Weights of a small GPT-style language model, trained from scratch on English Wikipedia.
Size: 11 layers, width 128, 4 heads of 32, MLP 512 tanh GELU, vocabulary 2048, 2.48M parameters.
Architecture: LayerNorm before each block, learned positions, capped logits.
Training: a variant of Muon for these matrices, 147M tokens, 8997 steps.
Each number is 128 + 32 x the weight over its row's rms, rounded and kept within 0 to 255. Layers, rows and columns count from 0. Numbers have three digits each. The size before them is the row's rms in percent of the matrix's.

# v: layer 7 attention value, 128x128, rms 0.421, rows 63-77, columns 64-127
# o: layer 7 attention output (transposed), 128x128, rms 0.343, rows 63-76, columns 64-127
# q: layer 7 attention query, 128x128, rms 0.406, rows 64-95, columns 64-127
# k: layer 7 attention key, 128x128, rms 0.405, rows 64-95, columns 64-127
v63 109:152116123107158094158099119088127118170120141108080122131109104200147163105120114135089141066111093125137165150174117137161133111126124067132145109113157132112072083127101151127144113165185176
o63 099:122053185150094145061041138108147177144142122137142071152132117098115096108153138159129175155114161155121114146113066124033121204136157138146138110092134163194136113144161148122063149122122087
q64 119:141149160181147072136107128109143104139121082184118131118083110113160156110147076146073160128103155129182142125096159167132088112176199092166111081152174083113119140120140140145128120079141205
k64 119:102126165124109091110044164096145134163144143136140146153132119074158177090134101107088129152121090109160139136089204105138111115164187073083135076138133133104170137140106153125112140088142190
q65 114:082171151120159116143171152110208142085109166111161162116183084102104122133151073094097137153157178092184064085104115103090153091108145146144102089162100136140117139171089122153085151150159112
k65 113:141149189138106111131159119145169149081124158137152167112136084144110145145164095090093114123108152150166075116109121109123135115085160154143108102126110128142114120137128124132089155122158142
q66 123:099136116117140156094105197191135158164124190123154147051102115153120133113113118134107116102103129184187129053118101051141135134148130118132142136129121133139201156136158155126158096239126118
k66 123:066115149121167119110078166190151113155097172094177184085123154142171119163101113135102111099135153154178152072151113057139108144112129136149138098153146147081164177124095164144146158195109123
q67 127:092077139098076229206100168119128135125131132140070122150122108117137130154121145128172193095129083153160119124098059121078153165130185140168097169103092126057200143133126076147090159132095161
k67 131:051070121145098138133122142095160126133109099132110115091079115087112138127088077080168168102118084184199085123145077122110195121107140160177129125084120126076216132131149134182118129142151147
q68 122:142131199150122133121127157119160166073159064105120126097126139109114168089170137091143118172155099164146165144135057113117132168106198083153071161128119166148128143200072121124158136107137175
k68 127:162106173157093151114152150122160158102142110121136126125103154150106141108132097141160120112128087120134172134120088086127136141083144109165065126125169141147155144170108159094139095138143151
q69 127:121145140127102132154091178166083126105096113174093105130135102176105128112147153101130060190102111150091064177168203128118122172114125151120134092123086135099132083106166136110105161111165113
k69 129:138138189147112139166064156163109155126094170142128004156115085188109143116127134127136051145140119189102124160204122145087141157100134136129141094113120113123126056081146141150137126135134105
q70 125:088096162107086153140129141108069167150085113119130091127114111171123158142190126086135129173191204124137096122117132065107157147156132190134105067125121131131145148087142103106154149159152140
k70 127:117125145142118124116104161108071150162111087128161090119115150193140164144181120071142126152215185126118092154100148049108159136129147147081141152111143156131139170083130091084159166142164120
q71 125:108095108108169175105075114086175126141124122126144165078146164137159180143135093110125133123135146111143197177118137080110167131092101215117122099138106114159130073137135135164105040121131136
k71 129:128104092120158166133060139094160077093113130125142105120186175125117219128154127128062139122163084131138189138093169151177188116152084158093143099107121090153097092141160190159134026120124095
q72 126:121159147078138101083119118136080149096183098162152073147181194146082109067082124148135135116151101120097094103105087118194123132153112138160092115145113136137210130149115161085135154120155125
k72 120:159125139085099118109088119168107129124175107148149116176169219116064107112070127139165102192135107111132101068176135106147165091150083123157131152078144155145142121136077130128143189123115137
q73 130:102127176157136070117159170095151091157085129137142107069143185141117123130137204118187093114095118123150085097150113105184170178105155081137105094104173123128122093153120138118118151139159137
k73 129:134113147175100056107135150147128149144098169134122126109127174127131094146159197150194091174101099114183144122146096132149190116111130094151139148075206078132095089176113140134107129130179100
q74 125:080111110151108067098167173148223178137114157119134113140196178128105097104189120140191135146108104144138129174129117076135131134155103100120143160077128068076113135135150149136122201125136110
k74 135:106149141119112106137239165108190157125137107147098160184205136090119123150144077068155137097101144147099161131126158094127120116163154093098158150085148105094133103117154195109142185163171078
q75 127:130139133102135164086170125113095204071129058156143157131113110104134122138073130185146111112168138135164161161153176098165150159117180186140129089143119117110136112123173155119142141114158134
k75 130:146103137093159141094165128117086200130144073143148115106126078144059105146079112185120152123130135073185132151111194096192144143122164182057145084146156127100121088126149131140137122150137121
q76 126:102210154105114104088071161107162138134167084114162119155097083122119118183117100198142075105114110139134134139145129167108098044127115166151162091212122136118144130136144116185127156121099110
k76 124:132191109137122142099036159099175121141174132073132139156100133149083088117120104147116111149123097163167134113160150143120099066152100143128151082219033157114095143148117091181122141107139103
q77 134:083141179186150096123168154085054130159142100100114139137149184189115193101092101102092120125114074127115143045156096162175105160064144160113134174104135039137161095154082103135095155125105158
k77 130:108146190145167081135157121063105148152144137105118144170115180124129186074091081096070109164115086123137135101140111140181052116047093147156101186152095064114158091163098149075105131119111136
q78 127:081145164126114084100098131130117120139112109153152158067171149114134128146110148115119074120145173095125141124127120160084107153165120151069158130149134096118082186197135108081140207145141118
k78 127:067170173124140093118103139097143095138084154153174138129158112133164087098107173117153107115121157173164162090118091163104116143130125167021171128110134130140063195148139070069124148131158133
q79 121:085180092162149217105118121076097097122082120098134178150142172135148146127169143167129185130101109111065151163099072112146110159119141147161173140103127183086087140182099180147121087095148087
k79 120:094145117088156176076143098087134101088082128097158192166134106126137171126174144129141146157123085103090169150111110120120148169138112181169108126133114140087128225159123164147173115097119114
q80 120:164048123141194113089165154154167100127160168113144133054069092169163068118122134101121125127174144144134112140144145173151082155118090147138121166118127128101123036079182099103154131143124107
k80 130:120091109113139140119220152178153054112098161131157137060114141158208075101128197095086159143160120175139118123108145138145054131140137132117150152166161112094125044079157110131129108144136108
q81 127:140118096197112169117137138106113127139106103098159106149130128131094144103135059157102107182097133158135155199119132117176136083172127146167171146130129064102113118074025108119085144152109153
k81 130:159146107188108143107200127103116085155116121133170163156111092123068179087141088134102085194090150137173131176118136129171158084177132120146156145146116072179128170037051121122094164157047103
q82 130:186117155137102124148149138173075111146090161117099091083125157138142083111092101099123142144171107161131186110130114104108147100157130066165124084117047108159112171142086168172135128112108126
k82 127:135144215133136111142119114148124133149078127123084127054089129168135093145099120133124148120145106134126138100146148102105170121189140125154117114068081111156093152168058161151120082112137120
q83 127:126118104168143121103141147122121187151083183108133170136088177119096092160128136187071141197099167117139130166153114159141105112099179068041053113126151164168148123143136150137189145080069163
k83 128:112098151106143145055132139134087213157085190121131161137115124098117068143125135192104126173134173104102139130078123140176093105132149051073104109092150155149094158068181164178173161043055169
q84 120:111131164082112157166134077136180077159115155073094176161122131119136169063106112101120112147084141151096174146096140112151074155162178118167120082177106131157159148127138117136164133103154161
k84 123:111125161100139132139118049136147114155111159081127126143138083182087148066144160103139157122107118103083122105107162097208145159116170118142128098164142137165136171135116112166165125158149154
q85 121:163052136057132107077160163097143128151145142140101080159168065099132123119085058098143137113100087122073147143084096141101135196088076134072109141147132153138129172117080110164157166154158084
k85 121:218083106074158130108148138109157132106191135196099113125168097093139113097122104102176155120066075145072124151096131133126131149089095142095129141157112122105120131076104053130166131189117100
q86 123:140103128169130133089118112136128157169089089158133091134153092063105128112153117137148123144120136105104150062144116132144059141154152081077125175166139105104137142144120120156140069111175129
k86 127:118101114171179107114083119113128187168160142154103114112115115085084138139170105108101132103153125159101165070140104147141078143151128114094130182146145129105100142142105109174139123143145101
q87 129:150105094163171148091148154142127167111094175138097132167113115114100142146111180073119123148116155150126058111074187125117090124163063116165134109169173155133083162133107151117054203124132138
k87 131:175111116098155149107139122213134151123054157127069117131108169140097144154116126064173061118138172153115082126061193145110066121132057129117138094150169141139072185176129168099070182137165146
q88 127:106096109148102134135097183087175115142194154138093133079072146176092103162094143167119145089155100130111119121136098105121127124164118102082096135195119094151148129141052145148056110123168116
k88 126:082174171142091164130108194100195140166216186123105132108084176057107069147110151186152138124131117130145103141124137102132096118132085158073066157168158080165125178117087167125094110146199114
q89 126:106121115110133098114123132104089180094149107124147095097124173126143089191100173162124127135055133147132115099094185126162117074130178102144121140127100161105122178127110107177137158137136222
k89 123:149127177099099056096103119114119184090129124102156135106158099152117105151078137165116170129066137152127092109094147095142090089129132113144139159093078163150128115157090074123159161155172184
q90 123:145104165160165103116132169156119082020087140161162156153147109139134089151091085133136142108099103108105170092143143050133090115128156142133102174150099148107084141128152132115166131099165158
k90 126:160102196140149110108115130172111110072159124150120114160163106098149049113124103152143117126111131137159129116136184054176139103165159146139119147139075166077095134140154126147143124083173137
q91 130:102100158126146127119126099155142132074182126134139111116173173075158064165162149156078096149127149139090107107101147124138208153114119126153141117123104106135184131069098127105104063101111130
k91 132:116153133087121109153145119127152138125125118114121117128139166104141097129141125154089118117140170189120105134092140142147204153117135121133178116108099144110115134066118153096093042123098141
q92 122:124137099120111168155156071098113132211167131189091151147103135101131121128108132120147121084116124129105106140169120113119100143089096177111128121130112109127133159180149100208067123070134125
k92 128:066148097117122121159183095093100140186163169191099141147094146142121153205116105076130098078110109081121104138158151124099068132089155109111141069118119116133086107155157068183136107116101094
q93 118:146164103059122160136129122136146142134154177142167088096161164167133113118223102192055105161113098115104180095153157150114124153085146140173109159139163191122102126034106094139148173112127065
k93 124:143153096081123137138141112120151134105173157125134096075150175115173156153182148138120068140086082139122169081165159161116155113142181125128099119153100169126147089081106099149127165085118084
q94 126:142089185094144158124111091152123094150134157149145124033161179125121099152092123085096177106077125129118137135131162195055173107136118116084108174136087191135093082123097141123101127119140134
k94 126:110089151076077129119136135169132099150145168171152096053149107139118099186115101112139210124135120165089128122161155169077124128165120152102138165150082132129064133153085140170116098104144113
q95 122:141130067133080141096043113149202112148124098125060111140112166166144090102115105098207111067135137145132149138082128126145130221149116135124056133126121096117125102086115117106162116186040114
k95 125:091090117149045147056041103109151120125141104107102127166126181118125123139154154105158156090124173129130152156120147121154143144166116109146033134111113093083072064130108096109136112178097130
v64 090:090095136084126255128124150144148136111161142197144122145109127128146133103098103135145092074170122081194197146067059167103185145087136134162130098127140110080138162106128138162170155129081128
o64 107:143180133147153109187196122145104173125080133084118089096091145078145184159093180129167117121110163147082165066077163182107119075078080091126131174107137125171127132109151157152141195123162106
v65 088:147142150182169108091148145058131139164129140121151136108202112152127087122136082169087165066166183149092106096085156122152160055139098144154132077114118171116156102151071103136157114188053163
o65 092:137134118130119143176131167120072081126069167166057107132188129167093159123122172144121135126123093098136114141235111116112108135077141131112164136152146117124118093133107193061113118128158102
v66 087:155125123142160178091102096151123134138115184096088144090164137173112094131092038121138164132122099099106152142107118129184099178182146109140142120114092111129137106097124172042081114076147139
o66 092:075139100088135125164071124150116140150146102124117139155137091180194134142163156105178108142141101089174176100167125157137141114119119108111110129133085167112069134129159102081130114118190145
v67 091:107210127077069121156125116073070099172125142160094100139136098106122186132133110142117130168100175120110134126153109167126117114191149182093159063187131156126138127175089166088136177155137091
o67 101:170122125073106055105127128129171141092084152092068099123093203119171059091156163134108127119162124139179161159158104085138100151113117093130146168122130120104138105129187165139139081198128085
v68 088:112130083132144112106109160127184172145102084181112141158101130130128060083140157099111102139116159176155120131115106094166134167176169145103103085134114163113165173150099172084184087137088127
o68 101:122122101074094122116044075104130147087129142066159065109111145137126104094126089125162165105105099145134144128182148224154144101161089156136116189183044105181103132141131131141091119141118174
v69 093:122121128123159083146203097104097180119177157159109137107162126128146132076129127124070116132095108116106096123112113164121164088120147113102137129142073105069116158140128152089102143143169131
o69 114:100137154136071142104071138116146144125101115120155150158140147107152127190137127127130033159115137173163104117131099092074156139090123118193068157129123162149114121114185097139156094128084129
v70 085:098180115152164099162098150128169125131137149090167147148139131094139159172097115140219172081129113101178097108134117113093150095203113011120098092150150146105116154116098175096161132186097102
o70 097:102094117134182129139163100108124180133121131136102045151111067146152105159140099146134139151135145089134073169110157143108098135122135109135155131152093128114123142110138125170057058083120069
v71 094:138171110135148117042100150170085124113067135102106115152111112111077134116154104078120196136129105137158164109100091170107163128106143058115152103190122109109101120144126114104117154154156147
o71 096:146117154100112102151119157127113144107130060104083141143090133158147105168168142146110212150056175145152127112157079126080160181093115148154130096158107140105116064067130141080114110203128117
v72 106:109089135130177113139153131066148145137102141015108111065081183119073125146115129134162152143154098114149130127121154123140155129143150120172135182184131138176140102123101125089082138138132167
o72 132:101098106133195181123078108119072129120172107228115164141187105138145119060134137111122171161159118088122108143110115114152137181085157115121202063127110146043123073100162111126201157061138106
v73 087:122114134169152128111164173120076187152141127146073156114170088138099107128060101136152139067104137127118101107095196155146074158124104123117130180180096136158160071102125100158136151176120161
o73 097:090134134096163177131120168127079114116161077116126192168160102188108115068157150150154130139159112170132106131131103112074142128085094180133134101076131092167130106119105204078149109128086120
v74 085:139071124160151069125103139167137136116136117094092119120125147185107146078132148111173168139167034135119148142101158202096158087162127206146111084111082136153152130138161105079155134178088120
o74 094:111071121106132110108140141116205145147115073167106143183101191129097079151111125155086149133146140133118128100140136117102085141136151098080169110135102103183085132091145094085121139113109096
v75 101:107076145133156144174126104133139096122124173064100052093121098146126104166125111098095167117100163078145145108171122152163146107160074140150187157156161182188095138129114128115086154152185123
o75 111:089111115101188093105089093145083123167130085171091165174171144132142113124120136122132085102133102119116127153085110128164140116152183118134147083145126083046135116113093143086156120163081143
v76 080:075122123118114096124157115146145150140169102074134139077126077146100068090125156163130111169111158062164136089190187169129111109085163095127162103075165097065104135130112101135164119133062167
o76 090:137136115125116142075101128121118100174131164094149145151170100130076159145099161122121201098126072133144090126141069149102154135118098162119132042167166176140110143180169097131109159143109108
v77 093:107177140106088154136092093177181136091098090197141180091110160169116149156149207131148108076153119096147150129106144123117080105094158134080107122141149112063209061127099119156131113101148087